{
  "d_model": 64,
  "n_kv_head": 2,
  "head_dim": 32,
  "attn_scale": 0.177,
  "tie_embeddings": false,
  "init_std_down": 0.00797,
  "lr": 0.0063,
  "beta1": 0.95,
  "lr_head": 0.00609,
  "decay_shape": "linear",
  "seq_len": 1024
}
Each number is 128 + 32 x the weight over its row's rms, rounded and kept within 0 to 255. Layers, rows and columns count from 0. Numbers have three digits each. The size before them is the row's rms in percent of the matrix's.

# up: layer 5 MLP up, 256x64, rms 0.355, rows 178-255, columns 0-63
# down: layer 5 MLP down (transposed), 256x64, rms 0.0862, rows 178-255, columns 0-63
up178 120:172153097112128145149091118081054092084136137175114060172113104151114158147155104173139142163182102087135134131080128069136138082112162102107128185080089109161172123091114113105125127152085155
down178 111:125181224133105071139159106133116147152105145130073109122075117156155128092109071086150092141099123121139140114077166154137061085121083091116114120145137124131146176170125165195166135157136147
up179 103:134160144079193162157094116099147159148101118156053115162132115102150142160102084190096123163115132094094197174108104108133169119112101160110140188084150096070132132169107153129102114147175106
down179 104:101202115134109119172114099147162146135072121119122101134102175201137131138143155120129099093169150124082150068116081152063126141102116083164089160124156191106147113088145128176142142102134061
up180 082:165135060087130124135126140131177089155064126140120200144113131163118151108090089118128141128150105142089110151175110111143203184148122107084150115080134070105159158082078104171155086109115153
down180 081:148110142158074151146178144163087154089098107112134102158135120151146166121141138115138082088112104164095126139159200124100171148098103062132142095078055171140161134182102122198099167116139133
up181 090:104135145102145122120140142045121119179088114155149115190055154179138173114175089149187123151119136092149139105131085105162113115157150140109119158147129114099131200164103113130207170117098118
down181 082:118142184111142089135131136141137141155081127081081131182110149117110142085137095166066164192146136117101163086133143159070150093093156120132159201143123160164082121122189105129135153061120098
up182 105:080123132097097142150069108118112163087141158118155111077115162167107108133092136147123204100118095146159165162121142090100067126169075160137139123096159116192170104099165187114186114133098102
down182 103:143119129119186159160112125212144154131124089153128163178114099075137130153124104161120142081150144146151136145154147116119122117108152067129214090081079094160080131161100156090067158094150104
up183 101:120071147106150115141143142190087105098134186127130155116111126086126087103119111125131155124167143039098150166144086145137139071104090153136143125076136157118190141100142138108233100158137113
down183 116:144134144055153087169139098123100101089136168174148120070153142153114138137143112133179088110139103115156138150134123156091157170119167129126191101081130112150185124080079114126155090085198067
up184 077:068083106152103114099095122117149133107162131188108100171230135083135112127167125102154065142197142156138163097107099141153139161127142152152081115181135129099157171149153107104137156087158108
down184 073:146137168169099146172135161145105113088120168148088063101125112152118049108135123150091116180101082146149184153104091148132121110151162161111111168162141132089080109165118158204088104098081124
up185 101:145131125140089098178087103173079129118168101170093121143102184148153144108107085130165141157135129110115119141138133130135099167104111107137125119073160135091081120198140089139197214112176069
down185 102:151102116153088123055052135137149161093156150137184146150104138177131146123177103159144153128130172129127076090117190101158092181135119096115175137137109105062063120153128125115120136150076092
up186 118:078079166171096133138090117131138121144130148170114132178158166117139132125124113101133095128133106130065080110126130163130143149187092108127154102115146136105115187111142102074222217122072116
down186 136:134117106181126121128141132184101140161115126134108082115146152187112194114133168121137109108194083191121135136107083069116178083086142097084097122100131125185155139092076135103092184102138148
up187 108:127117054075081119102168139128107084145111160136130176145154135180165138124145163173143084126166113178122154100122128126197114150145089118096147072091155055147143126130082141127087070127168107
down187 109:120144161137144168135081095173110157068089136128113108127082137167117155176172138087128154073156140136097040156164187121082120094080146137177149135114096170125155141123153137093098144075093144
up188 097:177134133141170090144148124165128126157138127126082102112150170130160180132084186121094094204087095146141139171078109099153158129166150188121109106195092073117124118088086117166112143116157171
down188 102:074119157105116149123126148190107143081109085131142159101098059190094085137112099130169125145135114166168138115128093134169108183091158118068087144093120138117163155093117101123192166167181144
up189 108:127139055151128146124140138101119167106057065120127172159130154079140113176086093121117134172151098102168178124128121119135088154097137103105182145144111182134200168077106121109145172104159085
down189 112:147133093113142159114114127112175100194101174171104151182119170182153084109075108144087171121160083112110165145065162140113084103078133147099162139095106167133166102158086114075142127097158124
up190 101:083142076118181158187118170081114061134175166085122135188126128139115150127125061155097148109115131027079126126120105127112129140141161146127106101158178152129121100076123129166161143136096127
down190 106:129055139183150133104148164098084087139130134076147123122128095140110184122104099044150147173183141159097133204110140134116119092150162158151156121104061147135109108134180137176114156103110142
up191 126:114137104140118215113084171159064114115113119133158134153091154132146148100082075160150117135159138122093103086110161087145103122124221085152093143159167126065127119132128145115128133168058103
down191 122:123109153181176147040110125186165189082137052080143146133127123124136140188098139115168129065108127140169076172138131109091170138117123133157105126141151128142080097112138161111098125083117135
up192 099:141173101114088107159131165137089069096117132122184155117123110114132172121093156196102103121086097087101122162182181105124096208183153098109147060130158141154117159125152129089172108126145118
down192 106:135165108104110073132117132111161103118108057115193125140107155154158163128113142153148130134116101119093052175147130130099153135183187104125120103112114105177124120183091147132114098123236092
up193 071:158113120111114140090099090135164137136132117097160121109108192107081135140100088119118188113182116101118169121155202092176110121125142201126186125157085129080216097138163120143134154093143129
down193 069:136186064133112103089142174133173176124175205116134130135113127165108149075143120189129127107138089159132092082109095177054104094058128127117123163102121127156138108128145139115163154108165093
up194 072:082126105054122153097182158163174072157123171174099092085179100093151156122118106101157160140102141121205165140168130138136130087134102091095128128100149125114165126120133176124148154078091179
down194 076:103132113141123126119159178136102136141110091074161139057099137111084133091096110129194142144125078174095106133167135147142124159167127126175097196110092128168150175155113180127147048080155150
up195 112:168090117129095123080070114087091092161139167043136140131179190132124127177106154127169115066170106158165096093122183113164146168150090127062142128118117121123123162097120124112160147121163124
down195 100:123133159121073161124138125157121172173088123115216098094139138177107104126137119118131107198061122093105138119101109080123154070176119164167103087164129119142154094098164148072132142154129185
up196 098:147146169134141116143107143064129070137086154186114112139092129093122138127136105075130114123147128082102156146108121102135080101184156203128100126093107201081129185129159138056178148108146159
down196 102:206177182156157138114093099081084085075088199075142129122099141158144131116109133088105098117138154157116174102116182161115127130107132193105142083121124101094112120151185140136127150166137092
up197 115:177139140187137150147109058136077122151136096168075090106126161115179163144186099139117144137100129140115136156168090108122115146158180155157153142108151198075145146118163094111142177115142055
down197 120:155139130093142114130085139195141113121130113120133090125111127073127170155159171142144130127051189120081123158168046104118115078164149151134127210126108144108119151143075106107150108182148085
up198 099:084116115166190095122101130136196169121066105153120111163156103096144130138108145190154120094148125157155090138132168104112161221095082143155095080087090133101115126116144091101129157149165090
down198 097:110149146145128105139146194156096133104107180058164137123128176153112139152101168075153088093118119146138158067113152150152090150107164083143145131063078128186153146139101116159055138088156115
up199 075:139107054126145174163137195148070098149176147116131104138123158132110109088113130104191116184186086098135128112134092123115123164079160165115131130154140170122153055119122051106159113131133102
down199 074:147153117093142076150164176112095093133136149134130109110111121132187154122098164106148116174146086069113059100128213124155174107116124182151168121120057109155145138154128100107101189098093111
up200 092:187097127141147146148166155034125100092181177079114087138151165108113132142101086118141080183155117163119130143135152185147109140130136146085174128093147147119106111053110113110146093181116095
down200 091:155118152114108083181103117155070149135154170160163093129099126146139116122150119141191121118106168158165085109133101165121088089072145158097129147144177127067172092100168172171117074107069100
up201 104:086118124109112086162108145134104196127123118162136106092130156114150156094187158138137128110179078154073153102084139066083172154133082096112105119126165149144069125146127163139190183157177155
down201 112:112115126031096174119115172120134091153185103138120105129135098163059091109095126130150138143162125150116080112155176135083115127136129157078114117084129141115126077135142198154153103194174164
up202 093:074133149096122073166185121087194113143154126193094134165116126137130119136112106176124148146094143058151162121059090116081176099174127102127110068088150135150081117143175142137143121145119152
down202 098:087164117092141117125116151077147088105142112127156181107107126134105133139165073153139116109137161107201153123104118140199118073084131173121077098134132133058134070117186166170127152153140185
up203 093:135112190103120164166177132091090091141134092170154157107043172122126172091150135118086067096199135093181152149149105153135150145093175130089078104110145120110106135095105080127124145120124118
down203 091:160112134120161159097158181111177095081071037143160104144139058139168090126112095121116114129090150150141131150112122181124151154145145145151103123135100079184192161126136113136099105080127074
up204 105:139128115178153106108206161109086136123099166168149158099134150117163118169130165110120133148149113138201161088118087105068090113096135178135066100134166066138110143100139098136102139066145178
down204 095:182102132119148110132110102139134134105130064119111091157101136119123147115129111177177089115168176142166099162081101219090194128127109098113178128134078076133183107166118104184130130112094155
up205 093:108176070154124144110144094167109184075088088180077129130162093161171054149119123145110115140095083097138168123130140058152133156182140092071127163126148160117158161099118135096120146111096119
down205 097:128117144115157125096106152126096179123073117136161151083140137174156135116149100164138134109208156078075113101098115139150131119216128083084167149107080156070185125144091107108136186135138121
up206 126:087138121139140089156094111186102120108132151131147122193147146111153156139133163149088162079086184146172129102190083157155142104138131143078145102143182154131079157090113118057156096105162069
down206 133:125092116107109131208130129101100099155105131138193083143143144045178116161115118076121200076130134179117094150115137174155145137136080126095116109144152144167129157086114099079122118167147175
up207 075:093176152072108105109140118148101160108145097120099104161127152141094188074141140143110132160162102185093083157177083181151169102143132124113137128136147161102048167151157098100078182118111089
down207 067:179126097125130191108139079084112134078135122180178145118157078147113057149106124140156170135112122094120123147115084123119129121091111124058216124214160090155139133148117153152135124119154144
up208 085:091146140125148091121170099185152137130146143116069149075153112127128143119101114049101128124130206137167106156136114100177078150112086162107050144144115121113066164086189134124113164143118115
down208 086:125121175129073153129142101122144149183154120142122120031145068095104065110132131118152136108149127174115094118122162070157106174141103165178137136140101091162163112178186083140164080134133116
up209 091:102104106088151146151134086173188084140161088100049138096166103111124204096180113150146081155150142102089118124140104164134123111118172066184130134143122137097161148136124102080155160103153094
down209 091:165090112109120186169119089168169093109102112135092182106179102135154097153132171119124082142126100088144094141139200091070179102121095086124138096183100115117171168164095148136147098123163103
up210 079:120164172139099103104102070150179159155127151140106126137141098162117126142113130142148111194137097161082168072126127162117046123145061134097088079167103164120084144112097082164079138124128177
down210 078:075101131146123143153074098132114081132097149085160131134090142106158106089095120138160136157114187138112154181104142145174094150074172056077130184133109152199103138186168108150108118131156123
up211 127:127121152124147081098093079168126172149058104156134143114114155120123142155112085138103183095111110134159129120139131095136120150104124051190132132111131220138083161144109154080183159132114194
down211 126:092084106136106100133115099129131104148163146195163123123115092113164147138128110123113187128081073128176117120167123086102122129128110153163138115150125153023117166150163147134166149202070182
up212 095:144101106151115169204148100089146140107143106181043120122077130162143143117074102116148146152198157139086141112098065151132121121085147064155129166166128140141098113090108095106127138182137101
down212 102:104104092146159113140136086088140130115159102146053149113147179142121138131088143113148157119171136104124123145123197152143113193085115144141080072074092149151137196089114155139056126181162115
up213 095:136166161147140098092140107099130161094147139173070143147234205098118087122162126085134176124123072148194143152112115105141135136150149150140146104137129105081163165147097120086078137138158138
down213 093:210130160178118143112140133146168082113136124078174091128104096141105088140125112132130100158121181158112101137188148117091118147062103110166048127172160071095153160094180135152096118123125124
up214 096:112118104102139092165134169115108138113163165183072128182108090112082111125128080190096107164102190121058097090146106113177067136141164138132149126115175118093179107116124167133111171125118170
down214 094:180090142138132136154189206132157177080138115110121071136063137167080135121159130091146126126122161163114117146120097159138145063100119133094135156131148162126134100099098138158085138045068136
up215 094:132146096070123130173142176149155135185128143124197092107191088123159202110087176174108125162124095150163126105113097101111112093138125109051124101155140101114104150162099102138084101096158153
down215 090:088115113160152125047090103171144085112136130106168137081180129142135115140157068184166071121165145115135121109176153165069091122174132136102132155133096144153124107133143131172161064067150134
up216 110:188101178079142091099174131131102131174108159126158141115174099179133115154122123119125153136162166204185098134161135103139063141133052131156173156116106120066107093098080109114116124132133154
down216 103:134126097120109182140149155119094140141130094134090105109123109159177106135062106128122093178072117080153142118101080097100164178103141166120085168177140113133152115100147215136148114160100209
up217 121:156104048085112146124090100110113053154113170123145086177147138099150133150124166141158055151200094100074116173121136097124136188109133124142124127149083186122132129119144154069137145150133139
down217 119:139131144120153168169158107099127103213208141157124111062065145144121135132175183119157108135134085083098111136112167116113109094040130136165082119174126136109139110085134149134102166116124127
up218 097:098098097108105145133142175148060157168142171134081089158150115126175168089104143091155148119158074152117025159135119158110084105092127083134167128117162112118129119152127141116165087197128145
down218 096:161140178130110103147122208141081120141146121144138079141105107116145111088137225086168142134129142143108118109097130113118103149101115031124182080113169095138182151120167162146093094117146116
up219 108:113139076140073152153181143119200118150172108161159115127089097075130141143086153129103140140199088172159156133081194169135113107150131099075130135147142128118140131131147109073173117199124142
down219 111:162106121124059121124121113107157178093174121103143063149185107084105182135096127077125090176104105189149063168132141103121140120141094093119103166122157126115156158128103146105183118180176153
up220 085:089091122144167103129114119177096144153115137109163069164143086158141116145123140185100099143159135133138134072168119139107089104172102193139113114126143134139127041073154167120149072165132205
down220 082:065082144172155112123088124154166131147127122147149084158108120055136107170087073113166141131143121079148155181114159106087105209149128116160134124150076159155139088094108127174127114186104152
up221 102:134124062073162119135153079075120109143142144142118174163120130139160103176066142178152079098094089129138125152053134091082133116124194123202097136093162155102142151128143128151105117134148170
down221 108:115127120174099115178149096171101144170151148108143148152126107117105119162078138136144149170085110093188104087049164121106115118175180165211110110076110119130163092177104114147110098138089112
up222 103:126137088104131152136068123160121124155092098132059157112190158127080100117117131164219058163156136074133153099123060110160137105136141123111153118187130111104143100095129141133111126188094105
down222 096:144166131155112109112121097181117142090092108105146142136126159067102141107169121147168159080184117196077119113139125105105088122138099139183110134137177156187095063127109171141115121049167150
up223 103:151130112110122132119179124084110130128149160124113132155134191046155085184108133180101101159097117115172139131103140128087051100115146140156107141078156139108197117143120037150102145114153160
down223 105:152106119138129088184113093108108153169163121071151113121127127085173139151134126092129141137134131060142117139101106183120123118144165132125053104039149179170141096200130078173097129153156138
up224 111:175188146101121103128151102112102124132114213149088091141071141163130145159090126137094108148158094169096132150069103118157127125137076120138178121110091167209178177099140153112124134116156175
down224 102:127102169146136115048206140130125181136078076106152121161160112182101150138162137142144140132164166144148151111089093185107175159122098157112133130132087108079129097141135108124056124067131088
up225 099:074094105134155115151115202157157104161106153133119107092165118153152195116125087175060097159122152089102078159150144164084084071082162168136160138133160118133102075124142093154159123131147139
down225 097:110125094106192124133154175138145136126064142135100135090132066131125201122122142112115096099170183115135080150169065118124150096100157223104116136098120149102138113101112121116171082115155179
up226 086:165134114092072091036128080131130096163127143116173133099102187128106146139111197175133163122145095146095178146141093082167092108121131164142132134096191097130138126178113152126125070097115146
down226 086:166169154136124112179130189140127125152182111104091123124106096130130132103096125119099102152175164152151120107111154163102177130094089091068104136149025169153088130133107074174120190111150125
up227 084:110146118115148123137148163134118190117125181103154072163112057109102150157117139179077092134108166112161173140112140106164097197105125120100138154118111169083110185088039133125099171139134118
down227 086:179188076070120139098181173123152078156128144168099150095119111130131103123112125091176140126155082124094180142137162125061141107065159154096121125189107129135123157152129090106082156086144168
up228 103:135044102110111152173124135113143161151111091169098149167144103092134137095119173090137137141112128139184092118091108185073161130172123148122169098121183161123077174078143107114198106164097128
down228 104:118110167180106105166096111035144163119165151182071115186095125127137182112129178097137154101076140130169070138096104136135169127155136106082164101117133111094110160128133140065163108123155127
up229 070:062124152134143162142114102191116179151146037157131104120124090138194171065147106156136135142128101109125146151144088109072145139149154148097101069122167133075135195139116106143131163094135147
down229 065:119123158075155172157166110161149100123185073155076114117172100119082146072165078120084111145145142171120157163120114095101118151121071156139174128109156089082146143177104106186157156147116090
up230 109:063106070114072142120120109133109050161149120154108160194138126116142131147121137054128124108134090105142135102149117130088168172142118152165093074144160137181131155128154145090189185103130176
down230 115:081128096180121099103091179137133115147119057154096111195130169126155137189059144113106135106146071125162163106133090155134096163110118127137082079112196092139123169102147136147161108126131179
up231 099:083155140091105158096145092135110205180102144139145107155098135093162085086133099120122112166210133146180153159169159081161109077145110112125107145140111104117154176071171164171088139137114122
down231 110:102126131123136143153152071175137155115109139139099084121091113156162122156142095121187097133156124113140095128190179138142069101140101130089061168078083098170165174103157169174056119127128144
up232 101:113163068097135102146088165134132156178123127187118050128155100138145183132096120098134154183168114138097146063133142139085125130124154090134111184138098088088137127084122157095105094206154128
down232 108:125142141110109092194065134115122166166126103129137093115119086149188123147098122158123152163157077132093119130139115168075134131158135089191105130158109110045120164125115130132163109233136107
up233 107:133135179057120083064160133094131073146093119106120137105190123167086106107084169130162110185108137144145147064117132129120147115135133116145059155131127108156162196091200148133138118150137112
down233 105:171107099112102159129079150172099177156135118164140156190155161140091128161071065105093142142078061086126098152169096152176139173130113156063118144168164138111148115097086112115117152118120145
up234 085:169167120144081072117137104195092164101136150158090132129102124134136166127096141120126110169143107137104102159168122160185110096115126170165163180055139090077096161145193162112154145171083127
down234 076:110066142163086165119122139097134116154131090110150157191120109106118115127149085185123103160113150145144177135157144092168095120069111174124105055138089189182085110154181140124148138095116075
up235 090:173129148148138107053145167110158067165122061131137095133204169121083136137107114127110117133144062156116084103121176069179154123107090146142160098111117170100083179138151119140131164141142139
down235 090:148149155097134201077070153091107136131125058121173110164141116172087183100170153128163094126120109121078158146115093120147114103084154157190105087141071097130100146175115084141158149120144113
up236 117:157159089150203113168166132164110095167130145147050095163113158121121166080139199137146133155040123107176112121156096126116105108140107100152090117153155088177109164111106134117153081118118133
down236 114:120156118180132105164145126158102126137145143088163139213127093138073104104125098178168039146116146102103137152102101138106101125130162103134042160133095148145144157079144126119198145128083119
up237 107:100122172133140128140122092126147125102138184044125144137159108111138129094138175099155163120103054128123149095114145095132088105094159111130156218140105147063152124075169080132132145151119199
down237 101:179114122138181082110142175119154113106139140068116118113119164088087117151119094092147146112136128110097148111082182091156135136074160078098199150164161106115095176176100181109168124157179113
up238 108:103129147115080132105138085072181166108151117154132125135057192134077080135123123154101080146142139119150160096166152124074092075159107119149203102162131172101110123131120153129125155170063145
down238 109:162120087133084167113107140137088136143099158163116118124119111156144141155108157182052154086104141148132112116189157107112110161177139162126171107066148143160164107050164152082136133056092110
up239 089:078143060114084107116090192139146124138081169113081078165150086174104126104140189161127142138139154119158152154106139094144151081122110139085143076143131115156178171161156125077080117096167151
down239 086:190141150146154145166126134154090089054179112108185132062079131132141123096161077108107120119128115164095121078108117156157138150216168129157121116123092117128146126117063144174121171090137126
up240 090:141118136137130134015158119125152083084114125126106121109176175179127124099106141157142116131165061133156117150124119163125081132116169187159164108143113156118133146115186099148186132107194081
down240 090:181134160117127163192158123153137143152167144152131092101084125100090160083144175108072134137116105097131118133145107146133096075089122116201153151158099092180124098145093112147064097109138212
up241 096:097085110126174157116083156152165154201125100115129126155155133116135174120101098127140046114149126076153130187084130116132138145130110189148097071108098152124100089166105090095171194155104118
down241 099:096165089147092083122116159127110166141086139084099105130093159163143163120121037144108204144197114105078137155182157120082152147100100100111139133159118108164149124155119137088118144129183176
up242 115:178114124077108106146141133114126144135118087137139174158193076142139222081142118131150115152095094110153112118164099075176137103151138117097090159200081110129121161064111099102127140080131100
down242 116:101134178118119133181139138108119141081156168102115099115112079117101147134153077126184101136109157142139067124161070163141164148090153114139067165208152069104154074120155156166097089120153129
up243 105:085089129167130192167090077112089165174164100097107135134163166119113117110166122062179168133110151143145125153140127075128136154126148187100145172091174171082118163116103131126167181103109162
down243 099:096110151180114139169098087105105116114165082163174157180107109151096132190082123117211123161131141104145080142127110086143122143172104131096110135033128089164129139131168128085128095144115162
up244 108:128170068106170144190133108184096153129140087105158186154080123137166127114115092150173138123156052074128152134184080103127118133157170147118126129124137134085171091085102132088142164080126155
down244 110:164119146093168156132128125158143128139104097106147142130119088179090105121154163147135137115116126072158186152141125153169102060114121124107167185179075045107148097148157077169120136122051116
up245 100:094117118117134147126101205150183177118140139113173112074167103133178145059092095106136148137208120147078120164146069119150100104169149150127100157163165165098103100114112130141116189154129142
down245 098:123164155100155106135100122172093149067142150121136170128186180153093096094095151129076081115103131194093148107168099132137119092144128185200085152153110135069097113105134128123090146182123157
up246 105:194141107054142141145135103089097047179134160114152147128189184074115159161104123133148122172131137110102151138098129107121143164130156093160162072167157154068110096140146102084106147099130140
down246 106:144093172126092142142144100142103092111159116163152141096151151126164130154149098104117097098107120145105148128007060155106139116176113111144138152099121192133171097122085145174139127081198120
up247 099:164186105167130118107154107147161071146116127106095166100149165117113125144091121149128157147150160227109159089097200123140111048121109054129132121144087138147129144130114130062115119107139166
down247 095:130057115156129137186104144107121118120156142115100069116124083121172110151102110107149150147114114128130134142103050170098106147163143167094134115097164182147218125086089177105179149169087136
up248 093:157152089127147160197081142146193102150147126160129134135143102133101141116149102184081120193139114138023145123191127146110090138117135103133090087167149137122072080125179150121143143107121102
down248 093:156179112144156108178122134106163172128134162126108139105120086132101086080162155132122132173133062081068168136092067104129198106130133180114140135117068158114130105101139157085155138082132188
up249 082:169150162130144206154128184123158123131162156135100164135191119102098107159115161100110135128163061106129141089115195103165118206088105153138077120127148085109133073160117140125155098115077133
down249 078:185117146148146063135178149108146058160167088144126127150181088126132051192141155140099100103108128076098144095133125172116070165142123097082113174129157113089118139169098141130131101149122160
up250 107:098097116102131190139088158159180105204168142118070223113176068141164121087159147142143135125147167150150124097133084124134104104146138100138110083180162144113096091126156126129131110111120083
down250 110:161105123116096083045144152139133112075103135139163156134122141119163096167173154143095171116183044142123136111178169131130195139094135063137161119069133097158145141110107137081115149103137103
up251 120:088145157106051146132151152140121137145104137146113178111107108143132125052143066084114103107106114121131127089119094172127094173160142164149085094121203154140123145075093069143161171105187111
down251 122:094131132128115177076110168143093181137172077132165151111120105164159091135158149091172134067110076131133144124107068133118135132132144137115074109123183101180131143094100093153053117163194117
up252 084:120156116149110111210177173123099126181142141133117159135133103141146094121109162059184127139157102127119142057117104095146144159117083118134110098175186111161091144067168120074085142167131093
down252 083:174185100171134053149148098166061165115096127138086136120156149137086122140132162122173089153148157145091143080107148066173118153127108146154136116118137082160156193084139092133095099089118091
up253 092:130150154049101057149170108142115111126081050079077127145174124122089132127099146088124115112131108159139169106139146123155093174127153148153106126085115110143094093095156183122159182092111182
down253 090:111074128092142131141083121165085157099110086156048134144162128131102082168186156110068099143161131156146138158180096109123104171171122180171132120110125153164111096059090132114151165133121160
up254 107:075103111120074095131155160132132172083105162154103140119148166184066147106140176102152094134120092112070116119124170107114101082087168119126208073200120120129147099112126143111103155142091159
down254 094:129114137157121144124129094140103174144106109096165116129125138061170097086173104143086152061113179083151137185175124169133184193161155093170083134075108114123135115145157146116139115057111120
up255 109:125169080142075118121115157104107123135067146145152225153114152085075117112108145149051133103129043155098132143147134129095146127131141140078121101125168123138114090117212137125155155139127160
down255 110:158096122080113104132125151170112134136128086115142152172082159128139098118145127091162172130158187162102125174134148117137101154128160087168088125156084103159053104195178069094114138091145066